config.toml
head_dim = 128
hidden_act = "silu"
rope_fraction = 0.5
bias = "none"
init = "uniform"
init_std_qkv = 0.0271
lr_mult_down = 0.7
beta1 = 0.9
doc_mask = true
dataset = "wikipedia_en"
Each number is 500 + 50 x the weight over its row's rms, rounded and kept within 0 to 999. Layers, rows and columns count from 0. Numbers have three digits each. The size before them is the row's rms in percent of the matrix's.

# up: layer 4 MLP up, 896x256, rms 0.13, rows 166-265, columns 0-63
# down: layer 4 MLP down (transposed), 896x256, rms 0.0247, rows 166-265, columns 0-63
up166 099:423513520478538511398456496489570502521440498487419511563395459497483461513463440388543439485553544566474507514486527504514579545404552541507455468514560521555551485588418508524579562456502593
down166 100:498515579454478505470429450533506560610468568499481532551468690568406518512518482464563527486577598588506508516502503444445494507490527481498549467580443537573523470503490565474528500429463505
up167 106:486459459492514432442431537402522465459519499581516483434470522408451509540436531522468546471449533538482509578486550463535527513486536494517490481565633436601550539602416528525472497433485541
down167 098:493518534453512511520579477561559498467517489474507498540484501552477557477533453537585536518535493448534572455443480536535503540458563432423384580429468552446386400455552458469507461535487513
up168 108:527471499462617526535537528467505514497488479512440467455493451480583433517433406458531487523427513441518440409531542527528538516532454482447514547406504448477504480514564620515405535519461630
down168 114:491559431479506547487474432428600488523442462493512484554477486484497621488443514444469522591501564511475453562467377469559556530442559537429468472547489585552425544470544481599515472469514528
up169 074:536394560550486503481529462572429546471426572556530550465508491519606496519509416592524633429547564469421496544464536534574519541513515415505468516551475533483478522409383471519505494497511482
down169 071:465472439493516433519453481489462530605532465514460492512519528447461520553470511436507405445536518615427491528532497504420536613518502526491485527408539379467539443572588566494510571484500479
up170 098:603622499509513515539492552455491502544415507400548544490474522516487501497495407522498553523511512495538458484512488422563559480485546428536352506510524498507502499487503477461495491522500401
down170 094:473472430495579512454435490486530495479534518492497473473531484412427555519476538452618528564504470523461555535512407555479444427573397505618500539615551467454391443473469506545548543432491514
up171 110:573466520529509492543575465511519557323470516569555402476463471522495537443505461515480488516369493489521548508425514592446505475463487590492515552479562603488495475554419530574459502470491530
down171 106:470483579518438451501462534451491465562544455442509560535557456433453454626514466503561557460590460481484460474502550490557458483527530396402564451523468452433515493387462506574506501509396485
up172 116:493428542477532438507494521582498434515485459563435528509513434514421470512477461412468400467491490477451448483502460537465445534489527479507514393544563452524518518506501493533552546504518564
down172 108:419482492556464549508563498624462476551570570578521462530441596485451474509444419492435558447447564543421534443488471502589447463531508463505557599477555516524519486495553519575516377466508533
up173 107:544562465521448491513490441531478514494538552423594449396538466479447567502539520595574423493535464495494510515409458416501496480491522464507475489431526610478464496472535535503474550488462479
down173 106:513531474503411482490498551510558428589518531540507468556560494528525451503555585494560557550487460584491534583612532450457523501666527529431386509463469561543490510449593536449552487543598460
up174 060:486446538518463497488429505465483513538474532505462456495471544473440404488538531452413461451564417520460487444532570469563489463509514573540464444536530426455394545547515477530470512585540551
down174 057:485456539547526453482531433492519524532422512549487497445533484516548514485470467540476526502465498520438555528468536518380538507489490476499520456438454514536550498430540406642487551500544496
up175 095:597510553581557538496464494528528517469568455518448491452458529475470539481504551495531597518617529494485545508473493443569485483403489488551368582536442425466413472416489540524530427553528507
down175 097:490527467521475540567513467555465381596447533496514409590548462503487518646508496556561526562478568578539491519440556547430486451540535428472565396555578422502488551523437435437515457512465597
up176 098:528452537474524520516428545517502506472451528501526456444578438361464463430460456448311464442461426519489407485547467504552394504426485510430473461515535490478523529474501428468452594448552593
down176 104:432575488504580424466490466440538423543529586513488599462445540592479534606439533513513488554399482489529550485498473422497530557467464511530490474542508523556490475483564572471530450547536505
up177 087:479527512573479359518475527591552519561566511458534514497530573456479586461477560485489505511398476523541504520518424423609529522508455444499526504476446492507576415494552502520517528522442472
down177 083:572548391494527611510587425454469624435511565463466505547487522488434425420456417513452552510526542584504538462580486458428487487470541465501443464451479499437445473467508398445461523486527527
up178 100:547489532510528577558427466462470527566500447526492450535574419482465525467472487476491616516558532554508457571602477481577502580482507552548528438575538480524503566569536435523531509490514446
down178 102:551470474598481527469508476584550484495462399480522536538544529505471410541447470459587475509555535437407464426469537429515538458484386493431432533435401515442454473501545515483524525557472476
up179 095:438394506571572477509577480506554482443522505471463501533532473509543474524554546525530452586418456446439545511535493440581506588456516577564496529506585614514473485517508474502405576512433501
down179 091:413573468454566436431553498486443534482487420542478454512445491600574452503489419518590422499490545569550423479441465553489513435587489386444501535532499414515507501531508511551527492481469531
up180 114:456612559535499449500488470431500453483517484486463482424561512501595435463548568483498553490502484477482484469477520503533572534569657407579567561593557503569433585546450404440450597545517427
down180 120:470509541446571533478500476418542591424564542516460475516528566545454437444500528566512571432419584407452478551594507373534613537515542443483384501508506497491462496496550465642437516401470570
up181 110:501407484471472529559516468466601397464589482438481529512493468386516480484534487526511492531416475425510585542412518440526561529414474549535545481479561476474494598494496499454526546455457525
down181 110:478501519529484492424415490539626489582587399442509540470442486479497548520444506543553596523552549523445525447444475496497489473450542462500504543446538444489489504552569435505504452455486454
up182 095:414546556466575587539437573508488583476571506457418533505519514514463502475481543571616507480567447527450503536520558537429602533451441515562436522455515427494479509546520429432536529426417558
down182 104:546495533449519441538459485346459524560518521502500547432522502531506440565582575516466522514435460421480518567512457539536464611484579492526476450508522550490513465505472509636466520565453465
up183 103:486511476515566473504585396478482500493532511519509476533467493359496524454483537501487493515493457480458509631452518420376494492560429540561528537540505520566492462537526526565464596439529475
down183 108:507424513498462420495416561525521409494529442527598519407512531434522602442603460529491423435530510528479466559464475490464554465450647449450581543478544556470578446394456528554438506486472419
up184 086:473516526531493475481483556460510533619491432584504504484518417515412443504520533379531542456544452577528524567536445462523456492468491475565547508516560442480449540536436496434581492531489580
down184 092:518483508465485528460500500560504510577489520454513463381525505535615446440502574491535561476398452538466506415505463598498603556622478551466499564506582501510452491530482463474533565412382533
up185 088:519472448547513467581457570479640601532373447584521468526539479536441515418484493491454528545488492505431549471447515508498503445520531480543428479512504553528469515505503516526527487518564418
down185 080:487417496483498508571440445536516452521423485432448574590437442494517438500443590487556498510544533485537375482461519604519449468549479484539571493479523523514499443432490557533502554564502541
up186 121:458448460506512500506452535446449517480576493510471436559460466530585400500511469559467447454466508444529516591524440415434465547469523489542565495517493435412401538510570532505549511501409465
down186 113:468472457481508546504479621637492533476482441419396506519467567564500550515562523476538533471555488491542505569503535473512511563565521534450543595490581479514504459392485503492512388459419444
up187 099:421473455528439461628493428486522488554446438503440543545499516567529534427484486503577532579513450527504550496536471442542506466484485520470405513485509496478452484415514477468511584447519551
down187 110:549529572420509470429552516488612464551489493436534496488452487522542529516467459436407387498474536510476497491480486505523430497488512498489509491481496575516533479559469480491517474485471556
up188 106:405526468479504428585526464535514523485445501500593522471431492500526476510520532429397428530529435514553573522512481460449476548474446586556429439612535602444493557410519442535426545433512561
down188 102:339490569527473490509393471425494466444563604507505542440455475511435529487499527486497441504470546501596438477521470468425468502537503455461554569492555671504521514524544441503499516515551565
up189 109:529521578420471537508549439554587520576563550664579546546423393554560598420497466480532479470494413476557542542500501537503534447555532536545545499475549457517516464521459519447512520595615491
down189 116:467428518525520567427512498407487529476560535440517443494487568485449549500511562516557437420473558423510537457485504547566512494495559481458513414523571539537446482610587421439481506435470457
up190 091:414467474504563478469517404624457594547438443529449561457516524456504498528430504506600495475481457538479528554481448594528429519481449442481581538496489529488522516514441537528546531513502506
down190 094:499469486435458518448554558468488404479535520486416529459486517652458511438448449556489543460581478489567490418448458478494476515539493505506426451439482493523472450558519471580540428597460572
up191 098:456510485577487420437446544546510523500510451503588548549470474577501576545426462436558630480556529531437492412471483523515502477518508345579537486485510587502472530514446563447624523499455577
down191 101:463520517480515493546478544477524462519521519483518454465519533453477585423554530464550489587516472449521536525437429495536502523523461504470479480537479566438540548590503463568503445528485460
up192 084:390547470440447457436580509531464526499505556479452550406451518379521512562446546534384422549483530532544555575473555511420443532453471451560510486432583547417477452492538530528525474486453547
down192 077:467481497506441574537595556591561542466384508536453430580470471556463478488514471453501475551525492479471496449521515505563510472470495541367495537467466560508544537564649505471550495474489543
up193 109:435533580545546474598442478538366475459517401498564550502473535573475533419478523489454491543486532506554536518480489502445439529478404487571545478551546415505468449498491549540439512467454490
down193 099:520527500491505551467541521573390475595457509507421491621522435534539453496550612480482529474467592529549400401521507576484464454490544515495594527408464511495601544484540516470494392485538445
up194 105:423583458517574494459447461385439475443542468480446498545513513420470509492392634495453448551524503446473461504535538472518500413497597448515453461492492520481580522467536493568430511508441466
down194 105:519433491441477494585549462495514547506412541519568490508531539469519464428477494459502523479455653549532516447495531518612533528452446556399555499395503461473433562526517533480508467531508541
up195 089:481492474528473645489514447558454527499514455499546509453487572512503524507521475592454473498453424418507453423405511573460477552505535502561437371481478521412466533575473491491496434600575482
down195 084:478529480489520511545508548486583452426468448602596417461537451466542542474460499504541564475510344449455418455530474510480549529535479511501479520472549520581469507541394532478500520387480450
up196 095:524511507549449486458386438479555449454537514447527484542485414500466506461442500509535481532496471537541477494452494477511538519497542514588503493572510445573536467679510528478558505468470601
down196 093:552534522459456565592529533460499474522565414429417426517498508419497528605501462522427482562538509429519522538522540547524498487487516516430555486558595553569522433409458456570488504406522462
up197 104:484422438510513400547532453455518546484599493511504546608508390471486588456470512423495459603476507588554529512531434538514484454474512378627465558496473515507525484479521535500530467497562542
down197 096:526510552554470588545574608648520526415498472522473479479451430531579510480409533519549502479534589487473505502531628527459603402439631572467490443535473448498498589474485473483499533524483560
up198 102:518433499492524454467482474524382667568389463571512498543434520562462448492475525426426530481548536447517478420509477439441381557481436409530457451538572583565489530466493500495476532459441551
down198 105:469508488504539452582439461422478516510546581510575493456494485535399477560519461431494504457361580483552470499598529619595494507481524477497558583470569533568524516472547536583436506537540462
up199 103:495443570585489477519569489576446416559535465544450427505473514549450567453414383540534565449436522518456521440473501539514495474519396479442447522481431463386493392481485545497530593437432496
down199 106:457433452457415485471441582522492486473499457527371522564470491528501551504577546447494529459592488440521557561514489507578488483495618547559545454493445513496466564558535544474419493411434481
up200 099:417533471437551513457531537489512531483513572512506435492507618508492549526553503549538441389459411451448453466444438504541526390551570427457539603376563541493489479538508492550544523616506549
down200 089:520542489507465424377536571512422452492488471531454387559525461500496449502412541532512523589522528448504458544528427498491424500488580557434510364490468552561482373550453520620568486564491558
up201 080:520449556591560522474426508464481382462492522430570510518454485530605546497545448560571564522452495549472490510446558506478391530508519509539557447475605499507554496496363451529532552480497458
down201 073:575518513556442457513423426482477532553568503535477509391486470438494443555409583484441439438457462423482567509583544491505578468513478466444447489518437523455646446523472523467515452540487517
up202 082:487500450557511540487468573536526533382451533483522536567525506521457533453536572488566498493497542440484457566539468558564448535524566474473487488478589510401540620504513520446580531438504623
down202 078:478455431482490471438542494433594489572474515457514458524553470453469451475535490466499473590504536565502496364469510538483543571460502552437576501475495436587477515373441453389443562559473487
up203 102:540426511505504475529438524477511500519538449546618515511502469500580506433527453525394480511533593443500511498479493560529575517501493542461481484535431491376530518535516446546518541521589609
down203 100:526402521535457528499591492506435461478514582571506456538519506657556456442420572449548476485555536511526462504522493471447569520470442518531476599442549543541542501477514436567424463489589532
up204 114:535482425541508434469506502386564558480613570475497559417577512513458536408526503408565614552470531508381497431519441533552562501434528469594500493554490513534385510455483474510494545568555569
down204 118:613512497486528453448507533555499453424509435536475491445463510547467511500481430445512533609478468488424494427453511509540489514586495476385485446466413487453443452536546536599538519467525505
up205 083:419522568467447555459488560501503466527517589478499430424479510486533505571354523537540458550553565441453530457522523528445487555501501536458514448427510556526541555469415450497481533434429510
down205 083:529458586573540428461455485544524479441508502522526463639487401465552528501551474495630448518468388389534432532463550491477511435529447460531576437498466557490475488513473523456556528451570488
up206 100:542505578455539611469492457496487522508439450522595509502465428497570489453517493524429553566494478508562489533483416444519521491455559556481553434440466566465536524446556466481424482478540537
down206 106:530465462560445533515512492357527493516465479591456464525484488434443487514559482487523569524467433556440474475509519482545506477492610611451460554437463410554471518466499539514592500501493545
up207 126:463518562525479574558392452528519424546559544563399485552505525485523476514529482459542491582482406442514524526517525628541493554560538508501451466483573485496429454530462563467527473452454497
down207 121:442539559520470465513464502550524467550530511503515510594553526454452506561527439523543517568520428428439501574529527492516428584604574549522536515483534398509458470513478531443525498515552482
up208 071:506436469521532408464501457421498520411451415545469482595497579550522472429465590430471502429504458520553571492520516514553555499556575465548519525493504447527454379501392525494533548540503508
down208 066:540510471465470501512445538519559460529521541418536412508565506500539475518458459544481531582505407484384600460564530570475496455506518474450463515484546478540503545528509433518522422465427473
up209 111:534513440505392505478454484585522532420546448426497482476497461578552510471488505546456508515548485579433414540505495535497536479548526488542507516459522485522417449473474481453583457557481471
down209 112:506478504620504518398517518553479480407490479501541532516587557614514465455487519540532520520579596550497566446547552486428524461466432422376492511484523538447495469501475572432518464502493509
up210 117:451471416516490535438519442529513564530519509497480586460548347557459573539435494547371473519556522499493417408585531541562518485463536481535475483468568504533525453423475480509504565571453568
down210 130:505475519599530571510534578478557430457620511560527504440567575448486549495434558454487556486446568556533496398523505528548599460553548446574469520482434583519478485437444452587499579447483528
up211 096:502583530550501453441498545508486504510448442503520535548543472483580520427521494510506588517473415500600591587487493507431494445431505497479504463517542451494592500479456420334465650498553496
down211 099:570486425516468456500514505641489459563448494546446419446577472580543420518477574521519572578489443499608465422491478531471568567549560490475380451468608496556496471493517405469611484572562619
up212 097:510467402519472559475520533403451418479612549540500535517449463588471410442447489555404552516505419518493538503484502523497538463582536540629521446515634515559545518444471535525562460491442567
down212 095:464561497609512482510550560471441476510450364463604471519537489489482499414554405507567527448514452515521519545499538509512493491596643576489552440493555437455470462550484454474536446438509542
up213 105:572453447512462523580529573492547503487465450541502486474496530588557463421614460547475477440525582480534613511482443546399476480479512385506405481473600513553429512472493478534493469511533537
down213 107:605607540501601547549431466549403545530490513532409589569508462545454477514453562446500484480440455505460462474504519560528533495500490534415558391488519482511533587477528533391380504480528545
up214 086:599519464438532498482419425565462525456532516430462429562499493422570532646528584523570509548444612437455535467400433526479499544550501482477474501552488456547411489632407438505547470512426425
down214 088:471422425506534542451485495554430451465501576451509519461559534508511537612479658455484516534561528529449574533575498457441490476500457535497530500504384520549465507552433425529567476514404431
up215 097:462548492494422456538451478476533491559472549567462508392600525559446514582496504583494496466444465493426540525373495542518465500638490522492506462501504472425466486437490516457525429571528453
down215 103:524434509493611543481456462585547449453418409409495564574475568527513577480493505470494556409511518529530467467484445508504560495482404452481394586492511488592437489558423509541484491431455543
up216 113:549414483561498542448534391529555477450404466424466514474483464469574476451507454479466453532565572520467541517519418452566504514546574493490462477567513593490595527441496523452500564544504499
down216 120:494409599552525495483505480459495454469522539504429479499542535529500513526473406497516534538459502499489532462575497482517541519567522498441555494480479521512536488506448505519473494496553537
up217 096:541472522490520580477563509403440486505494429407465558495532453520523565492516526501513467488515460445511584468532546455485530468541547548616457392494477565433453468585572511571558525528469548
down217 091:549496465491568507539490516458433603476568499479486469485565538446472540534509387491495478513532516572525532571549498428539375534520427538538490485579569507465539484489455414468550490523577480
up218 099:414555451467472457451504477504534523540478487471581447450506513517476450411473521567534526444437524443427513539443515489480443450555521551591540460625494452363461438453475412537516499494522506
down218 095:542502482534458574559506497516466537569518541555457525514439517472448458465501497545525493467468534413483449473449514551550508544471487555521514458499558571573492505538460527476568524471540650
up219 096:510511517503525531553533627487503552520600498539524514497526519410567479556508452509510528565492518408495526508513546421467576533509526587559403466469484578606489496446405480444444530472470423
down219 099:511473514493502470506489514512430509476408466524503557463511469534596494537457497462574457611541567397413598477437451484514512539498530489515501559559494437558533599575553429474379551458502498
up220 116:511522514501539506542641448483474612493483437457463534492433482452515506531610467570459516435563412515514570395497537452460555475582518556475488462572595435520643496434518517438461494545541400
down220 117:538516525494439495546447509507483478376566510421450499487534554594495505595514515459495481480406478507558481496488506502536507498525532514442475442449498452484519564437507494470472492631500435
up221 107:468562520460520576539544504562566600507449524572484486423430453580553551471511558490491447554500410471482515527440496539561481440559465521571503420452489483558561508627395499535442508515454462
down221 112:550466465509392400600528428567520485459332513512505506554421520561449497499403453455503523480590485489447513504531464579592525442488568470482445524470494459426484490460472480571489530608503470
up222 114:494527528462478409449487469472508578540506502497489548551504439542522443498521396522431493450358451433463515501563524393436566523425503545444458432425532516551486533535540458542464472580492545
down222 106:446493580493518552562472611518446500502577456542489514430446399562538563534480532528601503465524401562537366477490551495511457512491449492490531421545498448536496466534472539546517514412474483
up223 106:505528523492484569486423629504527552492440460421484515437503512533506415434441524460438483404504516538447459529528464534460468470461552597433480497486449438511547559469441465523448540443576508
down223 105:568518485530511513490523567549448570465484519557506479504393570386585539587522467488515553495511451388514535481523512495465425560403483473517566489535586605518480507483424501501510491466488474
up224 105:409569391488469529535517470460519530482429500484423530531522411479559596516464651506486496582503527556517547482560439560489624547513582500554551556447513508518545456478518494548424500511485467
down224 102:468541536473431466431456418429434419487464564541433489542521432493487451494491469538510435518478534467507557472578558461388462531459439502456559500434431599424487598511511447530496550522447554
up225 109:459592378503500571491532464457511506453391517506517506555519544557543496418503479502544494502551439521500438487506514496475560496508474457592464525466435657522517466543557474617491588523421493
down225 101:500551452515457497494496431584552419534449544461526454430528435555582514442408528483452440471574429531532504549518436473580521472540447528455505455610581556561534509482505460516472504529487411
up226 113:554548441499504518536498394443493471507554554413420565497486499471510492545413490550521598476530478462478555515508437500488501549439585475607483520451491446512473395546559550531526474563592479
down226 110:480480480399476533556586508483468453497391478452531456556477441604488499594474472504462497480538508576511465593523476444483366473505578457547515550505593531529529468422469539467471463541461545
up227 105:511497461381400476518544374486456547572511456487438411563447453491561460518419466529416492537446517541549468558618534452498610551519540425513535428504547537514498482556438534570500530480556517
down227 131:458515523539579493569451594541546447465495485525513535465620485508394545433546548481547598426527550509487499479445450549455426516472483532466528608487466480464418476453586454511532460518518466
up228 113:510578454497571441457496490389481453484466398485573492482355464499477571573491460603552625512462456448554481514522439540539532439460543395500500512481453389546468468534487559551476544481553513
down228 105:530485585560483486520529521556542502478474571529501499578568567465538474432467442442435538471461495586444523429420531444405482497560528482454505550423515615446595557467443465400472414470467555
up229 111:596381450506587386437524467512515452541494548521497467545473572503440433529488424463517443505557541585472504548491485544620474487401467442523471459498498457584484523543490510527488458474438405
down229 117:487554544520552469628476508479502441463577437506518564531423473436506571481503556539539461433535438494350461489466390492535454612511492511501457506478457547575467532634499547560514556482514520
up230 101:499481524541474454447606541465596513491531538524566466520591466469467471443505532531458521484451507505545477490534478496505595508559525510442545542485549515441433507574408561488472543493510524
down230 105:539592464510533537510513517516438443397516507560562497483602477545458488462548570495419549517556497496467498434480567470483441516476446458497497519391470515513507435479497428550447365499411538
up231 092:572555526525576506420536588512613477500427469498574500448539496446487510499408557562583517480466429559554443441552416540440476452564481459570508483534541479545531446509551530577472516458513579
down231 094:530412489513518462484483417527490533489534416448549519525519421465492542568606528523448505508595455464460482502515435510439545497490474536484485477436505504572517501466470522492489509453550391
up232 103:526491468548476545510441406511569597478477517533508504477502484395418563427535512555507517429492565418472542504460455567516497489477539540544502494532505534553501616524492456463437508520606472
down232 092:549522455458400475581523509508492462517552439407470594539489506537411469482399495579511458472538575529535534456478476511410466482596523551477420565455546430363547474515471490456530548583591437
up233 093:454549512494527516580447444504519471549484508523617490517498493552490520517466561444494462476497515455539471471470440492476440464407480411486494576496467519485429575515560508494459505457470627
down233 092:481546499522528492481561535524497509520517408484568565450492613518500445461642420484425522508532524511534462543419459464496497493460447557472487554545441511457461548507518586504454512606438492
up234 098:528462502415519408528513461558601488530441553501480430489455475484509448565626460558530525549542527483395544535493511547463486564447498484446536547524477475482518459499435539529441477510389557
down234 096:484478537505465531501497485513472460435586461541515527457544447448503505444418519431546552486455497498574456485459527419502503441596508449484439421459473530462518537493545404524543479487561445
up235 076:489476562425510483486494516465425421547480482418488514529467551463477499365567500516527423405512535464384529489474490527494500485528533503521553448566422436467433533544417607502549543533526492
down235 089:404497509483500544516561558456528518570494571508606468453526496585510415550453506560487510575468529523518515523427456573471517533525501578456529529536533602495418485387561405564543418539458550
up236 114:486511559602445605611535467532541557538428454467456539463503528506534554560527488378486538382505461458427484534509490656535519531447439447480548551505538473507542571604465509505454490432564472
down236 109:519489456626523547487527575537544510551472452468518465586442502476476533497478501503511451498436475414532533557490479493537576371522474513461592419563483490446535575507523536504364546515480425
up237 096:556409561472550438480528498466483503562515434521567499553441478537478546443411422448399526493483596505427625501518524460530485593428415459510478494532488467592520493480419582491435466535454516
down237 098:541450548502523521490517460498457412494517592473530444501535507552493474459456566506555539514523451505502549524578520418508502510549482484537479484463623490527474556533515484514533492538497536
up238 103:436546560466493472522557492472468465488556523599584493457521504487494588576519466574524561548476479529517535419514447444421435666466490524551441529557492504433557358542524456658465538540472515
down238 104:554475584528420557566490569556423516574504466553535521457535588539467526589558581516576473524458552505472438580421466486488510489510445450498481417481631414555539585448553480465577579490454554
up239 096:485514517609491552489545464506462513448463501547501538554505432449471467557532458562465433476481465508500567551455399584551505529572411490466476494559484357489387495519501493441427399561501482
down239 090:510583462500491518438571574594423492474509519552509436495468540592414522479541509522503588460460501529488520532403424575472507468468401569532539500496579462562514429545441480472440486542470454
up240 099:486506512540473570537553416470492493474436527427522412507482482477493440433433494609516485530566395543496541521505435493495500433549544486466551563595512527519525542508467443464439461476527471
down240 102:532520509452498424456474501531493460438508496411505423477499482462528516476572541461433470533454473432505476506478586436377529646545480530447428453441537463546475495507511549478449515519528511
up241 096:496461417403475457555550451508498579502559518431483463546563497401495413487426441609441430590444448461427557464465578512512462394458561481502490436538430471457520477500569493455491565520555533
down241 093:493604465552458461536484339504534460569469470478447450587432466453444489564523639455562600457530442456534577577537489530498581548519618483449455504537463495432540556513503410522342522481451512
up242 101:466576457456508526499476390497496466559587527486493470405445495491539475526456575454503463475551446485473486471500487531515536476577604459540526577530503534531563478506571470462497631595460483
down242 098:532444591472499534591569536474453516525483469380509501495541474498419518491479584489538446419518507539419503439385507483509519461434471555423505527511489468516531577654512509550532470558409496
up243 111:417449530458516537563544457448507417541578538515544522490459406612454339568481389489498494462520437514522514600495441548505497459482410440542489463432583538462459509519460510561478535426525533
down243 110:402496470573489454584470528399442431449463608511532570432503424493497554436469476425488534471450492459554417527494500539453468482534508499481464422480466500533457587506580506498504499440496537
up244 097:547517502512429416453516438492559511535433369518552478503410431557472528481477491456419524632551577451475593408551445500499495512462468515448475510438461508472486517505430563456489532546486518
down244 096:503535485497559566597464521458527477510542579544503518541608447594495486537494469547549550497439463576445452514519514480515504572520554543547494458582392546483574398538462519543493535473468511
up245 097:480491517503498463518520500404536579522462566531516493503519499581440555518592482472491451493534448587525524529510518424469473488411590497533502540554444437425437546464470543384393537446452560
down245 100:447590519570425500435553430466483447558567477511474567395506499459597488470520491515453507528428556405474497421547489472548554500494499494561456451501526455559417554565597512573472452552454485
up246 082:511395496497575510478533455468531507522434490475536524487593481567566542441470493505454461494487599408495512508487417477428513435454500450576553454479513532539439601454485455462570455531514582
down246 079:487549389544537602469509616434545436603549394490475414491529482453519507503489536550437425496427515525491501579444559465482476514558488445507483525514476431489548441481530577574374456467517442
up247 083:492503511420415540620443497478514566488505455573519454455519504494526489550509529529522515504449499509427491458476469497512484442485563441610398537451465505413553645370492460504479478386587449
down247 096:531504548562604512506484421567451445425530517480548554536393386518491545521574475543464399505518548456545518472478465464529465524456449589401606558539427518505504546605477490589423465606445527
up248 097:520525467460629539540483485552516467465492452427569484455506496499550553537470523643582575475466488498524583437374493536480571478427435448504447599534539570411429483567460453503506518377489571
down248 100:513555500447412509530483517505429546533518539542502477490531512483495501525511448504551369438541401409517486527440575451536476466638491558439530438503556419557486475437568514601443417471497466
up249 113:519448463558483490516434434546453399439481472484510500475428581496504438608515440487488536490551404510527570593429590452450609433474532463517493431467517576511482511458438471446511564466493534
down249 104:439448478534429531409576496530524472467528680465567508570526537597526500580516516460501510497556519536486495437511485443504448514509526530510578416417487554562467547536441432501478547533454513
up250 089:528474432449489470506465488399500501534475487455490497602659481556504538523542503367488441603463517475519510487500520444582449531502479389549436513467524543563577530483553489515502465467488507
down250 096:448520527524586340446452506502521429529479438608421527572474461522472449528534526579481459458554492549467515566444434552527481547533574593521509490496484464526528438449473431537564526577473471
up251 086:547575477508514469515447550406503487549560532469420540480603396447480507464526457481551479548490498461490444452562444509493613500480505412487560453496556496558463447468467552579612485541519520
down251 082:534477493406479498569532564522470465436512570483504552560434494494485592417458550419430471526605506573542475532454400600461532530532510465372452451504538511372522488502469586464514535576522521
up252 095:479418513598536540472461509521457457513470492507496482518585496509536452506584449526495566476437513486575542478463523435584508541536525492481477575495507513485427484457490405458521476478476537
down252 089:509505570444532547419520494501558561497449485540498519520411497418469534434451538511547395550486513547430573465454468501477404444424460442450506511539482395544546546542582530540463432563594467
up253 111:503509488485489528428561429574531423487514477550490436506459496429514546378544434617461543450549450556558564460563512499491560535528491538483452520576541470524552491604450540501489512496516449
down253 109:470444493576410489476461551415506501463484507568523574472487492577490531453456567511641388481546472523478477549439469467470492553519484523513446468433536474473536488489521554539525476547466424
up254 106:581524408524465511591459435505602572534474513525462530490529488528508433380489569502493535508399456478500629483529539440464470528423504394591528516441477451519444429505533514552452455497569396
down254 109:492490626465529515461533488492483513504556541487477462449415462567400495446509563613506533493490517435487559505545465466432379514487539559539483583503485496509462547451434444526456499542508498
up255 105:503530519452510527495531561491553570459471521559555471541444562505579513422467466587484545532477516557550518460475582487425455552575538501454494465522552528455410531503519389519492477466501601
down255 107:509496499558505512565501461544521488506480434498628528490562580553565497500556559458631516458510506379596475518493492512481549425410486464531546514422541456512527499496539566460473451501517399
up256 107:585588469547502490558504477514474577559465468516430482523507488435476489496406485426401514504433469521478541421441547471551545518544583573532488482538444480516578485499472503520544466518443462
down256 117:451447573537572504564506430463570450442548559503520487516533544578516409524487561514438551497462466606439467489498542501515451461521491501522537522401514551565456524507564492517493464563461547
up257 122:471529556533556494466440523477493483461445588512498500496465437486527450508512416453450578560560418556485519480498443500522562460476589432541449558532518535497606584504524570437484536593576529
down257 112:573487467524526528529539490518492593593492516428505361599441530475524554482504495391459481409427554517448505540419483533496476460561464480443529500489475427546513504423484404432510440497523486
up258 122:420532520506434476447498514518482503488513579481576550483430496466446549522439478522442554547510528530406524515496540587402524545476421448533423511569513470518468530587501542473515549595466511
down258 117:479493489542605568489511483481464476502520388577446478529499499534518498585402461501488585493459476493520507424460500496503419444585527542419551508459505494469455451424532531469509478342471489
up259 096:423467497463534399540432545589414446588535470537590544547515455442516561526506484537596633535617525469442542437516541530553558544467542472525510471456464480494470509564440567473535474502511491
down259 094:547492555511499533498445457492511595400451533417570465434424539541429544446515512390454405465492475519532553463526613558498547484485436516535481562463516383482513444460497483501503458489553505
up260 107:524592554502500474502563559540570566483478526530419543521495466418590488483470580468473397504407568490480443497443505453498605520470552506483526381521556431409489463491439453486528592529438514
down260 122:503537520453466532462440477520515385503436497534558402494454534498493520514517517542576520405526574565423477545497486492468588449633580449562551511582513496534485571467467559549479534510468408
up261 066:559571402513510482518386497429495554451518506508503537452591497525579529501490498465608492454492473468420441612611440501435448518541552576473572550587541505516593515441491482467454582479487434
down261 063:474457463552491441517525523493515437599509457498586478537447525496465551493536478546466461563504445568485463446476521426471547508534335496517439540424496530491549445482536580522560496457593542
up262 089:570496478493480552427551566423458519474446520510473487496587458506443528513473490526488526519429507537502558589573542496523464596491463449511568521491537535483538428456527531534501587488484544
down262 086:420522436517483475425415435553502457549545443517496535502526519445602536429464510427544589523530530502527476441344353482440447412495444463574507482611544462564543529449473482543490476533462512
up263 123:492529520442563553469538434488533484472618507477487525537563475440536524447473501529427563502513460489503564406496543526464436533493569565432505440448565468479455464512461485506487453510462441
down263 133:570512436454543602484600535449525425470569514465474574567470492491528550527515490539467478465538578497545450590459541563518492587515630545546569491401530553558448501523525489478497523492489452
up264 084:541442473422559452445497485507517506533501554424525480539465550445475542482521538461449510479474536435479470495543562487572542594461444499521465530514499537526552503490544487500499514481451432
down264 082:519614489454598525531515510388506533456536540565514516594436513459483518565512449394544515488546445473545495539474498544488510560507469533465435472492424532498553578496465548574444409530443533
up265 113:423478485509529513502481539518604434379486468451419556540584434453578476453590545512526545562427491492496544494534459503560577535550408523427478547554432579454524546502505582558538483473438496
down265 107:575475500403577421480430496629567516461492535474578511550416496505533482465558515630438462450403478468506533460477541482563561552468528478499545495469405558417557457449471456480463420471495537